Part of a small language model's weights.
Architecture: RMSNorm before each block, rotary positions, capped logits.
Each number is 128 + 32 x the weight over its row's rms, rounded and kept within 0 to 255. Layers, rows and columns count from 0. Numbers have three digits each. The size before them is the row's rms in percent of the matrix's.

# layer 2 MLP up, 768x384, rms 0.158, rows 630-678, columns 0-95
110:171149081125148113129081164134151103155174155164133134186145075173023167064177128170111102085131135158106141133083195095131129155130132162113121126168138127142114201116134094120128144122077134180107154101091174125168121141139102134114186133166152186136144125142132149128119130140141195173
104:159150124128139142123195062173147120150073125154126142113155079102115114165110185088084195128115150092061201139128151101196171112094189157125102065126121120110126161178138140162126079095148147125126120082101167132173151157075054101150134142120121147087158097135105135175169134157112115146
098:208175147125141120153150174129132136147200141151180111138154149122191141131098166163148149152186173130158116112146090091112185087054165183160151084138093150136230132104106098062082112121109121167092164128160143145123118140150135127107101053091118088149103109077133106103122115174161163098
099:189117108101159156115132114139060114120154173131145249169127093139184137102109116100059125174136103114130103120139099146140123168125112126153126101118115072125130121145135116120118118029133074130122106156116142114170134132163107154126112102164180078150151064099175118095129155125065115077
107:073147180138110105132158150116082132164094104149108153101066164179196138117182156124125131114090111173056153112124126096200139186051139127164129101145133131181097094082099189136114144095156173134119137114182105153088102139114143142153158127114133103165134120120099128137101174114218109133
098:179100119154146142169135114080134134084124124087142130143108077120170103083170123099120118091149173117147055196074069166141141155103118112124092073132115129136183153116153153123125143121107128115109144139142133090175169176152148087149117133121140071151116147092128111153194118101090118070
096:175160105116151187160145094230142133115098118167172166128136151065165134123107107143144107143227126128129113206102095120091140111141165183128131154111146085203056174140151098152122055126102131121103117209123106144082093096124147138067118153119136109063093133079107102103116125098101162195
096:124127181098134100165095098092148130132130156104091153167148196169139088067118147129088120092087119147124128205115082121144132168134091064143146142146080173184168146134054122130130125156152119088127158144150152150175121155136111132176068130168136102103175123099114118131133041122122156145
090:126088119112094156126133167083114166126028104160091087166145150099132110107143107124121141173106097100184117119150125151145120128166106100136155111078135111135139152139111176146103086135141150160134187102105215124121098181166074124111091145132135080125130126152140104077104098125139082160
099:126137142096110133146174058107144148184072176129057129150145178107114116147134111098163144147167123081127043101127139120156172142106078168135116171101075136130136172145166149142123138122112108121151102114138113117123151152175172102110118201132159164144128066152186109152088159137127074090
110:130147130151136121153080165150088178151118123146106120132114067167169148121116071164067170040117153140126201145160102127049125076125122103121089081122128122121080113132152080124105155111120173127164127071153137168134082123165155142128105076114140191178165133087116097141106117087109153119
095:166130153209129150131093105099154109148128133141124139108108139160110141103138116185100144102121166129177097126109084063064112161146147167174122039039097146071128096175150183141108145082210205110137131153083138158104075061150182149053118120139110101100187093136147131083097177140170159126
103:140156178187133165092145144128108144123144091119106123120102123128167110139094127179122139112122084156155110184122138119140147117163147115166163168220170107097078118081117098124106166084122162160113118116156099126154136122121122179143166126185092116114153092192101169133168173158119091119
104:121107136143144062098164130193132115108142081084109079125146134108166138132140142123117186118114122144129112162108108167149098199093108158091122117147161114112086143131103108156104089143074119063104114098144142109114086163204104094114072153125131151125135155125098125075123150199150138114
101:074125139085121144139171054147085098084140081184132150061126081105109132111086125153162167092167122154117143155086149163155090148146095152070162143167161084147110139089140103149110090094153116149125139129158155117127113132094136144126111083129129146192217089143105081108091174086192143101
096:071149097156160171060137046161157161181137180151097089146139122074092089116175079080144153109076128136102106099050132119133164085099150152088130141144166095137114124115158191163103132150184080197171196144207178173195133146078142101140177138127098129151049194115141160105132097127151117076
102:109108172147111124123144158077131128135097099114133093151072070162142129095085130110119210090083099108128172123128079155226109121149107111126109177140198056151125192109138105178113085114158159113166126127075121110174067173096104133164107135105156138085097167117108137160158090157098141151
091:115159158158126154107100089107073124111072180101091113124140151113116205173112128155152173135121143155113130108129151063084111169089141107157165101085079176120147151179206171133094175107129103157161145157114175120116142136148124052116099122132116118078182145122150145176146108148147144072
108:139137114133126137193107109142130089068114064113124161092135206140118126155145080140119120130126179137154100115114163063154127121102093178118158141039073168186120094104132079121089148088098134096121120112107123087148125110074183091151088138160108158140117155114101114097188126157099129154
098:132150197129109133120112155137102056075093108164136154124150108118090119134070157141145146127142187169123096161129102147125183094119128160153139098198117127120132177100114148162089117139146088129081140163141104093145136135099130168094122111126098167120182155121081132118113145083078125107
103:131100156139162134164119166115148107070137154167084089101167165109103126149116132095175113120149151089106168103160169120072109166133110086140128118086145149154135097120104076157163136126158143131118172145115113121085073159152107156141116169131145116151141146118152127073111162143083067132
101:125105104131113141192113149085106139147140154135171148119174206126151138113121174122103121147143104115166130109166116112129117090159139109105139110159160114134146161175150130109077082144156144136124149071114184196162177048142134114167088159085142152150127150184126145113123096136127177135
086:149105150114043150136184164157092108132158096110099128175189114107089132158135109116120150159110125150182095087158082069137157118202109153138173157118135136092065169137112114125129070113099070126155145129092118071074056119151159117182091141179216103162127166071161102135184099149095117117
102:164184149124153104126099115140132078151103043115081113119120134118103151143140141114141115140159140114192131135174155146132126119198162067162165143128078136173131103093146125139152110141147133179141098095175080118115141104151102079113158138152159181115132132167174086093130104132189122139
111:105089151117142183124139130169126100169147118143093122098091117179103119101157066117101113156146115107143126118107124120219156114171147121172118133083129104091077176148165155136127128167113082136149072185162149176138050098103130126160113134186155093106055096158115165131120092188193135092
105:140159085165144104143146168119131080101090116142115110097164194075092153120093144133159105173168078110168202075107136129074184180132156127134142121146087166129081145129157091168191117139080145140127176126160081174083140120116150090147158168084106105218122126153103116155148148137141134129
094:101112123167149132086164081135105090138044140150120156182073089120174148133112108112115127171120115153146051076106148106130068132143119170120173099125149127150143125091101096156111186159156146096093061153146123112149148138089102153113178122054130080169098097078113138157134106100111095073
101:078134161131129098139121158094107137069172094142118155181118120128109050109155120111101122107120101089131147024148157181104111145157112193098144103123103109173170138132146166127178161110157110109121128103057138176088113173135139125121175151163057133092132167097088080120141141088108129150
112:128117103123079151143059098121151083151130141138154111081072156119142089120136138123088162121144079126156118138194065138154097133147123126060177166196151149166162120124143140142152147085152150075094133159117124099121173136104138125078152136170136208111150148116128122090098102133111091093
104:095124154114144157150191143102136062134128126116156137156147177157171148168124067116096150070149133109147192089147149160158101116130109121173086157172106115044086197080142144137106105110107105156165130076178096161096062098151103071183109137141149118132139196153132101121109102157182149130
109:161112151171147137104107086107154154115107174086154119156151128169103133082099114124114111113133169102188124120088105124136064099140131137089126138116134145167120113109089095134068117187144116160086109138126107110173169156144082099114143082156114133138094093137074207137093097160076127167
103:172109162158112075160101150157122132202123133127122112130066148118119173159122117139177092157076151119096143133103141132150150110112125116135179143123178157170152190045136051162143111113157141160078142181118129109161066187193127141138112140071146124130144128078094127118148125180109187161
099:063115145182145063125104188086129117108156111084118122194149113155134132131118066134118131146124165138128151081140138088052103174113125091155132102077189103099158178154114123179137135072156158150167164153139110161167120124148102183118156101137143090169100147053133121118119146090105128103
105:138111140159217119097155175148146161162101183151105136103151113114222144113164167116142121142114207100131076122090102084183123146104078173175159089138074157121088118141115159171132111103115109107103136129110112081184080158140145150173168148087090090105142121148096124130100125152112082151
094:130044117134134164124150160086128155062123147173149091122155169092102086146170127077100072157114164072064137113118151125095112149129144142145150122156096144128150141141078098116071091143131204122095179127183161150088133107139112184100148183054095105138119222122111157113143110207079170178
088:112157165228180150073079171172080125113128135155105162104138095142139095133112120047141130148148171064122085154150129112098114180078133120157165139121166115134138097124126148111078106114079174178164054159221148148069122121158108102144125155141141104087126057100069146137173130129115124146
109:107158216081113144128060154114117144104143169071108102139147137158154127157143075112097121150083198080135104072175164147118093149110099206110159153046123151178117157134127109161104088173182150106180070109067101151182135127083134136104083143052115160119107126066138075105151142145154125108
093:113126118103157137100161125180111136136188096107112182162136118144128143105105128131146061139115157103068147078127131103124195100145126173095155191159168095071096088151176144167162103112168086176186131079110166129068202168142161156119131097159150109099130150100083127130160119156102154150
092:092150140102092166105217130105062134119131133185134154110124159155089158117080134135144161156105126137166147110084099123102085063147120147151112135104102077132057167135132126099093146179098076149170062135171114151106045164129126124105091160173144172142133139137115078156152133144079188126
092:122187112107149141170146177093112126108059121124145141121146155158084167122149124117091111119136124150174169137166141114159136125126105104169116098068112104202108150144132012098059201079120126085105107084137105130175158183143129079101155129160162115087151141145152113111157086124133143122
099:185117133152150132125094081168127075129135093127139048169160144160165144152136119136075168134103087147109115165175105088149173134073137111099140148059152140132104146092085138130115098113175153120102115101157130131077087103133144114132154138138119103145135052092148101185080114142144130113
099:136150158108139175145150101145106108117174132131083185143179087118106111092160087129146127129184157155191085165100170167126135136122058109095138113122195174099083164171140114145146129135122125055173173143187079086171107139144077112082158096195088061073128180133135180156098125126105132123
110:137110149163094200150163132085159134091170132154106171094142037121137114094134082167091116144110085159083138145078094138133087153131133145098180141070140089154159144163119101087087094075127109117161073156122154151064122123147141127147099106096123132145083173095155129173221094101176102164
103:181077195157147156092162143122130156164140111128152111063148104167097153108091176118164136107111163123092121169089089196166135140088141077140115162127163112171120115109170152172123107127106137090106104138160152130152185148106163077142178107130179116126099100144125178073112096132107132133
096:094154131134156148198120147107113117146125137140155096104122153115103117062113102044145171126158101151098112162158142144103163130106143098078106148135113120142126121161095125092099130079104107140165156128139115193176111106144116171146128139164087098151158150097164168130149150168122096156
108:130130161096120190094196165143098125081154146130146119126097138205115107112130179090151111143149093151132127116091114145138120097160121082179104150089153040114146107116147172149161229147086160116129151103129141097152186129119137147103119099118077099134168116132124188155151120132088109115
102:085137156086096134161181090133133171165176131119102138140128136137097137115147103168065168102121138158160080043120116178108151140134108194099147123171118083167195151150055089130147107118098108152141170128133131169144104139135109213095164112107096116142133157159127126123114108129100137154
085:154163105090100195126138162152099139074178181143123143113117143104180101119176117117102121096107093137153114063123116189045122139118105115170113115137077117101155114097156070146066173094122117140096138125191089172108090137150123079113122130118180115124085125097098155130066189165119043111
103:101182147158096136085108185088097081065080170149137092111147080139076133138175144165154149125113161119061113192109126115107124120140118169170168124145070163151162174120146119131106115088162169076165095147135044137112097091103128139101128133137107094117172122154153012201134128120109181086
# layer 2 MLP down (transposed), 768x384, rms 0.145, rows 630-677, columns 0-95
106:138142092197134167120107120172145124095113159175164094154097184106091146073164138094103122147139153135117162162090129150115111099159073151101096192161118163143165131118158095151064111138160124133120168093044088152167122113166126151088099102146168050149114129170138104136103103135092066139
099:108196129093143128115114165130149159133136129161112164152134168118176113176137118153111147134161100175145093143159163101156131156082072128169187109164145108160112178109162049132114108123111136200095100123158129153124125111152130085156075097082101201148145116129134082156120054145111111132
108:186151109169123109136130133127113146135167123099085162129150109132180166205149120079142144133121181109122143111161086116126135068178142108168151063176085087167177062112153101146130142082141179171097083183178103201202069161134125141133113111138154101159175122116100126114174127132113129150
102:132129120176114125118074146139169153191118106117116152109165099144104086169151139103110119166081075099158135079138088078103147131129113107119098126128167199162103160151107142110095124116093137121082109106067127139110147130118188170111180192127151108160128094109125175162171128123152136131
104:125146106166143165110125110111137094164199164155122148121123162140060166167129114043119115127098153064110141067136115155125081157092106150085078168087197139140114163077119109121082172121148145153140207176109117167130179132063067113093062082151129134190142113105086098130132176120140122175
101:074100097157060081140087146139147135064110099106089119153102107115147112212141153084121119137155135143148116138135121128137081125120206121072132133151054134166112122114084130138121135094070082156162182147136122141105169174112148177096140080140088148098111114064115119167155107165136086106
097:100183134135153136137083116142120148187119087177196135108109163102104171114129130134115154168115170117090115149126116137118145163110106119152083145155115042119191085119161130133118188113101174182119135113148173157111122132108091155122146085080128075082139152131066119098158147134091199188
096:125105127140125072123130120187126102140154114110169168143218146151126154133128129152159082198164135099200138126120171118149123138143067107134093129130135113103175156130160119165104178169159181106132141104147133107175125097086066140062072066078139152137144120087101111165132108118133120178
096:123194149123092135081133150190140063102149197111159165062121202138117112119143156099154140150086123087149144165146149072129104080111154115203137127147169102110098120110089141149090186183110105117123107172052164140100131111124150089104117123123098170151145135041111127139083151135131147211
095:105172132160133099139144112097136151171140104095141146121102107114127174208122084089103202088109057144149119143164110182133145111150158146134132173127106156162187101210115140143114087107164125150114130070150134084084118135112080163122095139171139155138133153106140124176146106137096178098
102:129205094093076101172124124205183107191122184132110118164138082142103100111083109130192122082148123186103144108139095133159091087151126127151129141123146108078121125199089130103126126140166067093147187178114129118030105123148094084130113156091159128154168103093111111121175143065119157116
100:146105119101128171133165112092118181130084189194157174145077146129115144118096120150114107152096189180091076123150070150154215151138160127106159136107101167095116170113157128073118118130181146127080127112117112111088070080024118096171103118085134167124051115148095205150090134086093094203
100:191106132106140122163161137138137139096172083092081103126133121063076111045134101001090087087157114083169160134138107119178160123113158118099131164113092168144201147182096140120158175171113053124161092162113110180221093130091145075097085105120091146136115047124077109166070128108060112162
103:126076116086175102121150141129069056072128106152210136133077118146115105085091144149105171148064148091143131181111137146099136188123050138144085136094195133153115145092156197149182107122079172066161124120160123139108133140120133111108194175104128132099115102115113133154153131088133126104
102:127109127140113100110134174129085099114141136151150119203191108134202174128117162095194159129140135121126143174139126123161152155116186101105178120110127162156105102135120214111132125107096140113140094176141140184109098120131120113114145171173145094099155131136111134083048106152161142149
104:129109111146144111093088077170152144099223172131139147172128045098098107195121063138144121089062076172141112113121154100122093085165118098125138183143129124169103128118125104171120147114116080138144107136164120098142171122120121151157169084146123126132142135160128112177140135110106161120
098:140116147133072110190127142160099131126139139148154159147140174159114100169161110110136087147146204182091077115073160100048139120146153123173107124101133118117101168112046086115161117145160132153119095170022131134098195078099130092106157110118110209119121171137148043132088106131119122156
098:155117138127112090125059121084152135085145136151117093145120081073175129122140125119176119110091103129155172145171146145158114138180109175168136136137141211142087176158159107137067129169200141151150096117019125107157130158056160153155132175127116073131121114127151112134177107181095152099
101:106125155072092164185120171148189137162115097173162146147116170147116088120123057115156153144132159155125168116162153106101122066156109086079142093108141143137086101151177110079083141104138071184140152084135155154137141150130118098105127191095080119190120119132110078115105155184161137112
098:106143109124094125105162115121138125126104135126153125067121167102116111118136126136125086132112169090161126143092139131147092154062131152095147163098120156192051123074093127132148149185162105139117102152124138159070163097156197120105105083106169135161161140057113189081079173110142161100
104:157080201109077159138101108145105099112119131099073110108102106107150090115158108140152087109155169122102116112137154125102071120180060116114177167117136113158131105158102136148117133132130139047054059177146186107074130132170122108142136087100147133150102111183090128083124113156131132129
104:157165156087107085157157169150081124101104118164147090104098100097121150126079131057177109161107113143103166093156105123134117135131138128172131127134057131193131152162111150167129125145106111172108109188102184127110103083082074144094122176104127098101108168159168085117156122111187114108
095:097169164187177185105147111146093149169088114115152209084150099139114128139130127170150133185111160066149101103174105177059163141144153114153061157086145131109154114129122146117133119120106143132196126057156131127117119172174147132134108121096083149140144138094130124151125109181121149202
102:164165124178105167124062075121116114094133119074118159143197113158157086120122088151126177084160182119125098118116157123120074142162124140178113140184130180149162118105178107081121192155129188122137196105173109142174131132119173143211088116122136151150107116203094108079078141117170126170
103:131092135189167165111133169100097130113112163132140125102121111117114138065158116139136071124147089154178102119073063163127159137134143142188117093118106112104137143162174089116083116164081110057145116074118139146160169145122190134148126179141087082099104119131095124050153114151146088083
101:122126123141157065140188077069145102138128169141129152182159152152149114152145128077145108166145177171142170158182074182098150134116139152127116192149167080141157053128093140097148093177139098079130169123155111127159095164201150110123154106060131161157129111095132070116134150103163097183
103:165117149141144183124156129125100162178110165197203150125119155114171125179115176030123117074086099133144170144145085168133188153081070121127116099126113068083188161167118117107062188101166140178176090138157115151173162178096138185105117112070088057168089143110128112154074171178074053123
097:156129150119132102175086179144116119145120119079122112147166154110163123120154152086121118103097172159111123107122158160169125185070106186107133200129120127068110101171091086147080139108142147093156110133099133162187099092134104126132163098121090139133147112150127172164077132137096151123
097:166154105100175156127115111147049101107175145146123136092089164092099114133161111143169132057135079128105134131141037080121066166146120133105116138120092109118162107104078151129144081083137167135161070137134113133146122120162120144133093133173167154110134146123169118165104118141060086087
105:126085132119146112109176131168116089189079069108134112124166146146136093083136134118148132182157096145180114138167122163189118102078161127126077133137074100068130096115104119124107095170166078149196129124176145157113047063151165102174145109115106177154124198093193160154125110133139112087
110:116137148129175094118128096110116198102120217123081130134108107141103076092102120155118068139115132093124175121090164178133160177139139087144171152162142086125097082110103117119188130164139090080080117119140119097165145114167141045116168087109125113169120132099108064119112097154092161157
094:140103121075092113085079126086091134128112128173078106105100111170077141183054080090082088078063080116089133133197150140119123173089101140165113140130138110083075151107128105093073186142150140152113112171128072120128082168124139150147136130131102086207107156138077164124164130134152137153
099:087130136150101088167187124085097070138157118140136126093134137128140174212131123100103174142165130156096161131082137081129131169096052082156094157086081138069120132170171121137111139084087142167148193090127110179122106035094123112159174135144064152158114078158127091149118120129194116121
100:198083145105137110124185099094144135092109149092140130088143123123150101126100107090153149170139145096210135105174112160137165159129151040143106128096135154085163150129055142112114162126119129101115100127117164124113183157103168131112153150166177098136098092136104144143142151128099175104
098:042072163182190108164104110196077134145125139067141098180148103107117100193162107108168102164183109133096097176148125140170120121079071143094125080101186112102180112106201111154139116086120126191200115113060139138131084145103067114136092186130125128107139075086139092124118145190181069139
096:089141098202097145106157128152110165193086124151120203103145170197149081150147122151138081183169121105108103166165085170097116182107135115105148175126093077140091163138160149111084107128155180133110113087124164165085104090118116113112091125065148140062136171078128124161123111131134160120
100:096105107118122110148124124179074167144161105125124150126111136110160124145144120136196079110114089102128133148107123134092098104180132139097154147148084121146082116082065130131168135087184145137114076128111107087123108109179123088149105192116105178139181173124075170175135144098142080088
097:120140138118075157132109091156151066190153122096142100170174088159122139178195133143138089102177112143141128158136083109160120160169119139067120154093144155057041137192168134118071122169126131108130167196171111112090159060144056130099088172141134086082155152181087136151133089148141124124
096:133173163149128128063131142180107142125146128146083150145165129093120188068114123122207156103101123124146185092119113178161110065194105144142142103125146120120126148118123115135091147139244096161145032098182092059134085162113163154130111182089127156150076125201120120092131066146108127139
096:097153158107075129097153026182114159130174166180124129139156079115079102144137180137143093158094086135200131104159104102142125157110162167131136109113091178114117128090125192113111133117156081202128097184104098100134083107106108140154153069080075137078116158153136103161108110077144124163
101:122160119103129148141110203135137115090130158148079125122172103144189160164104071152100157115150035129122112138156157121117146122161109173149137138078104148182152151083169177150138097092083122141111074098139097141072102082143157083099116140115117068130130103158168097193099089139132162145
096:132161080114227102117161100100105143174097094140133121105133157142091156147096162111138155099097125196137095106211074162100109137154151129125111139130190148164085121179143118117104160141094161182178124107138138180122111072146158108062115131158185140062091135147181144124136146161147189145
100:099116125132042117119149089150199129136106165080149075179177127135106090148049104081148147135098112116112177118105149090114125155142140201144136139116147093100146141127115129145148129092115125113180179111117115204081140163166176169138151121121132123164150152144161156114144100088105123168
104:104140151142160126159095160115110162119106079143164067078141143153164132139139118127074130077172134080116119040138102136214117159177166149109096165092113162154195152092124127164151100096112130070154134081108149092170123145108187142117090086154097132184087125153140148148124093131136078125
102:155109173105107092171111093131142078108164127167090176107063123090101060165096081147123130188173128124106131179100124181130130112153101120075032133191088130086160088074145169113133117127159110172187148087150126128113091162094171173196112129144124127166111179167130122117210164141117112157
104:102175115175149112122138075144101110178171110183135155156124131174135191133102145101169098123145169109136073150144111092160118060198154076134161148134096115153186136087173139122084177140142097170107119146124071146118104193128140104115113144137107151129119138228150079024157129072064126151
101:104092056174080105202115154151200128137120150118066068138150140112134079093160076113112170117154167136091094126121134151120183138181093182098177073165038152095130138164086113147123100122123075144138085137097117127133138149120173141139159084101112142152113137116094165134135084081111158160
096:145138159131155133147161140103152121131107119107167094107187182123103103103147090114123101197119148092098106118104119144130125153103194156143083110080123126104132153136163164024093110068143164129139113125044146136120130099129145118176118106186098096112156117204145113119168231104069130098
# layer 2 MLP gate, 768x384, rms 0.157, rows 631-678, columns 0-95
106:135158170149139123179188130088140150086111075119102072110128115107164110125071120126152105194157130165094100120165165096126123152057180148076189135167171166081134133131120117099136199184104151121120116087116168138070104160129157148118125122133137094123116134102136111112102110097105206154
092:166160039140160097112120148053195126127125130096119100111081110160190121176075142132112138158060076098122150179168127112116149122101129139124139079175176181084123112067087134163079123134071121084143138112092162115120071101148080141105101120105149107156051067105194153132126150128158087138
096:124114070135160153116105072134079107060119174146171155113055126124151110091185088168101152129157093139081164167122101109148143129117117117133127086106125055116134071125127128135053150091114083144112104167099123075146149135116126156122156064180170123111100082116194095103159131138114167117
110:114142116098097151112166176086163109135143158116122104131088115131100096168160094173134101098111128103123159083143077108065107130152119151104182191143127090112115098126118102099139140130104153165118098119060116141152102164097165169113126137095141148106091096110111172148179069144149129112
093:079144120060127077070146158134165094129146083126139146148121161161131112157120161103093125119122075123189150148164199077088088169142163094103151134146132125169133096128048159121170134192114124124113132146134115090123067104136126161179153104102166139141147140119135121116060133143138102122
100:152154154130147151102113189104171148100101148147135149128107114111175130090127075099192145141064128145137184110111146152081136182140088139195114157102096087145107075099149185118161181187128117121115141095122143144144103146065155126125165139092109149159090124120110132060151104133151103106
102:156194135119145155062195136109166145110128136118113162130159176112145099143087135136099146146116123112133153164159147133092138150132105132104104132124172121157113126132080144085110090083134077147147055104118102145125142157207161185116135141098125122122114076130158153135110065195147119143
090:079125075113131159122148145089096168186052136118141132189134078172154104102162149144115109121125099132184115101120137120104113138055166123121139106128127112136099145105134096160060136152115118138112175127173152149091175138047129106153103132131119122175115135138095142134158079143088113150
102:155122139123063176160150166051187188133059126086070053114127117114120095113094123144053093093156197126175132042139118153135164177115088144066114106084166161121115125081104120164181104160159158171154110135166138156137150142170102136160166128077142135093157147072102150037115184158167114144
110:121151151134125103092159078144156158128113118074164161200199128124118129129032146101162079165162138078135114085137151080129160177145161106109162183132142154130134159168095167127144141147084090146140125138072122055114158137118111105144166167171082098142126119209109151163141185207159106114
094:144100108148174102152106122086155082156148130084102117086113138110155108111188150151034152084096034069152120164117130102117066108134130181126138112159133118155113104175131092144186109131145144111161103162113164190123117145181167136080130104140130178188189163120158093171159180156185203085
103:152109096089114076128224110035128152169077153092134083130111065112139165168185159053132064183137137093110084193084089096138150147102116149119139095091053107098141140126134176098178133135098191137127124114153135149092132120118177127114087050112116118161158129140097080144110138144158186095
104:078151161078185137082111143141144137122122135144154130086143112122130120141158171135097199156090139139100119074146118174170128151103084156104098144081211120124052114103194126138173127136084165069139111118083155103131152114119108100166118166104188083122153144175135102116170114146169131129
101:167090136152209094120088141121149098083162157111122055150151181168111179127107123115127087132160122091136211148125106133146102138103129141094130142129057161140165120219130137084095108136132165135164064161126163131115150166132153105133167174123161132135174126107120136147142129128078140131
099:123152122083136192126174160115090080090147091168154130107082138162180121112178091152149129169092121132090082118125127149095110177144155123107119081142149129102077177132123140149142058119046167101086088105092134141108063068137105223134040170117110150064174101167161113161157178139102165172
101:150140144084104134147123157140094169092152154161124174142083188102140107147102162168136133168161162146186150129130085171098133106095109147148115124098155092086126152190129181109126133097078132140135132156088104106178165125142091165118086148091138137108161156162107074111153100154123181155
097:100165135145113117115093158122150094118163072136150104160158148103121052143150071118193125115151093074168119150149120136132112087125137162153124159185141097107166125106190119126108138172164152107123111117092074159187123151127124158133168137130092132102106078096115117104157099122152166101
102:101091137120116133156097160144061178059170125092153130093124139126161168126100108101142128124108102173115135050192135118122144127154106103108158157046101144118126133076177102107113101168113192156163098087041124126165125120093107091106160161122078137157146131106082110076191149186127107101
098:117150142192148104186100153126101153097168129111167128152135135120126143098133103124135158155181134100191112163066092145101115140087151147122103063137200149109130160153104130133110078129121100122032180090160144147159191123137144106155099113098137121091099159129134161195080123180117104125
098:108149159137099140110196113124089097119150170105101169143095153084126096138126167227099147126163079171127086115118140181179112093127137121123143126178121146120161133097143142107115107164149091119176097107148070161156163081115141081143084151126140148157143131108109088099166100103167182092
098:134113189138162098214163120106087077126182130146100111104166135134113171133105179185173177134132130154140157180151041098151104139144159153101178135140197122161190122134153140133096129107165131126152132134178161182130184085099109109122102087157124147172125118199125132064109104146108124074
088:175194144161206135128111154074149107175167105121128133104153145150166094151152110104081089126087122056124150136128156188084114126064145132114111126120128171159146111145131132123105163137098098098110076144118109126173114161111096171104048161122079127157175116185139133135143161126103142079
110:098122188091109147171119173117094133196065118156113140103121137084143187174126110082138079103187103117138183113162136122117131163087150133086144131116123103188066160128093113149137103086175127164130085104184107139156105080135116149146112113152110155108133073175112139143159129163111146109
104:142125080113204114116145146120117100140109103166177184065101052163125195153112097116107112133092149127117160128149066139109208080107140096117133098133133104077136175189083115145125114095098122087102076124106141159141040084182134136178170128147122116074140123104125086083114120121157073124
097:134154154129142147137130164167129145161119105099195136102079112150173090067145158091095120065114093139115180137140100125147098077125188126131153126117176072156134089178141129102090159160113132146150162133182050166088125111133106107103121154168157139139131100144125178168132110122132147117
094:160070075099146142134113133151144086153160145108130135133156137164079092153150169086119153182143146114117093162120123096105111122099095079123123105110136126147121115183155156164151089122124201103083161140093152138105117064153160127102136090117181125074120173139114114154118170143120094094
102:167075120145081080164142105105148143092121198131112134154073138143117103121190104155158099104112128144160081143176137122090076113162109130124153173118143097058133155161088079154154122191089143158069124178102100122099122115157131111114052151132123164141150038179112172143197180111130112117
107:132146125138201127101194108109136128089100140095124173168145121112113130143117159173157074119120161100076157175135146114115166166099142121146131136074128125171095171157161120053093103113111098095175095081106120166149089114120103049218160105119099115141142132119129132117133111129177143187
104:099120123122115088166132166151183084132096195106147105170130148140144109164142086171100140151193086078077115149147189105120116095111136137112129118097135128130148166143114145140048143096146150180166128091105078168115117124180103161084106103113117170126109186129152156146127139117141069104
112:131134159122197159092106107144112140146076172138117124120134096143121103108160099141134112120108161089139126128162134153184073116132138155134135080125131198155141095145064097137143108144153128111078115126093105122183150136134075059145123080125155090124122120103183143098133105156134136203
113:107156145129162159095093130082146114126185174129119146151147153044125115124103127114103173114135130149120156071159159207086138117100154092118062104163104101119156139113150132093108179139165103081190140104147053152186076090107130085113206092108125099173123115090113144175108128124167131116
096:086157151116113162140124144135135074165138218181125118122182103066142104166125108124142121169172177089156118056111137125102069089104130105111159121164124208093116093132171134187138136124078139054130159103156102111127110192167122134134152159132112071153149091190148167086080136165096074139
106:134162174177143153139161160145177085122116070127164099134097142159060122161158104136151160127175111098178133158148076141098122072147162135133149108109109129111123156136091156159155127142167155110143096151132089172081101147081149149146132098116111121120130052123163141093146161115082129150
092:123125132143141089137123152059148125090137131109194137129111112125131108092113140206146129204110072111174096136130140121136115177114163193129154062166147158133136087132090155093143147109090101122133221119093155117134091137162138101124186151125143127207201147111156122143118089183110181110
091:155137131189146112135141134133069178122100127080138136099077093141142103197157127152102106111176150179151106124153120118148096088081122065136128109149102095127098113115117159180087141175111152085148118115104078152130114106082136087117133117143175185178102125155091173101130125190125132107
105:081172177114150202115104154128084172089098186070112180125094104140141098107148093130141077088115138124125111096157155165123097136110145138129140175045110092173116146153146064145146091208158157161160143100081139127106190114117098120112119101108140085159110135078088087099149090143174095129
094:130097119106103079139106148135103122189141201122142155083116143171136164111148054095106135159130130160121067129112163142166130088113082131088078064078112098160160179170076121087111172151036116112124117132113138127148103142072091071087188133102158134171117076167155134115130140176180122123
093:118151126173102108148200138120159095115098158176146116194057092127165124132100125120160136124089086101121087117100130125125104101133105131151103130112146158105098147167143111064073196137140146167150168127160090094043101148132100105159079096166158176060149132174182149101072108090098151153
089:081145131110125102143128141160162102072149111178156108130128179141114132222148106090155106101133139079126115104121091180083143115097168146116184213102095136166154108125184105091111095111069178068161083125080124121052117077178132121169112052172151132098109109111110150093089096158132170189
100:078134121083134162120121132103110185175156158137112157071087101090118120122075121101133057123112130160162124149079133165077106075194104120131096121151075094137176128140151152142173132155093150094166186174092156158117120151113138130141101119178134138090074167149161170097182129114091121107
102:129166132144107130095157176120189107113108091120108141081074131114081148133054132136139135070133120139136128096096120232083112115173115148111086117146085129093117119127138152140135150151155073171145146100198128139145158090118126087161143165067112146166126078124044080121151132092135102134
108:187119158157107148092130091090145109149165126118198182145149093130095126183167113192104073114107140148140112130140124111154162105112112119125123113131153122100077123134132147100113115072142187151110186164113113101121096143216153144144145130149102102095118142156150125074161099143115075083
106:131177139126149123114123129106138158124206101118115109117132129166122104102115160176148119108096141155129143193126160182147151162114102173136119213158163167107110134119077155129110191112164082168190181073172106173119120144079137169166137074141186098140129166140095168107116111112115129153
106:074154153156090147202123135053197129134158111139131128149140141116127094154098153073136093127136117155132092128133139092109152103083135148133099132228077119157200128168059104093078133130093067142142155138140170087131155136164167157099187133120076054127157144069175087106116131200175149154
102:152143216157132133102109116131180078141123086127099085116135082098171173151131115213060103106115145140132145170130125090137137191130121181138168122155113150112153137143217150133135062099137111150031089175124140110096084109147112088176141151091144127153129097087138102107120196158131139081
102:193125121106161139136127118191132106101115149093116054137112156095168172158105128102166103100141110144085167135131127089117069041160142141170119158179103127123107123144179148200044062152073165159149159100120126089098198133104133117133118137125139194084061120038131127090171111095140081081
089:155116096143104146138153167130140121187136077090160128159154148151088090143071198167096148153124045089097122093113148071178133108149116121127127166214157109059145136146134185134148158137106117131083115082135097131187062133126134129154178106103097105155104107064136088139217149125123125154
101:065048102097130111107199106164086115120164157097127149121126137214153104149092103115149133139104145168102127165107075093119179162137182181097177139130155127086165129101142196179140155078122145146214128136096160135168150132083097074173143110119104121204093199143091159123137139104100153112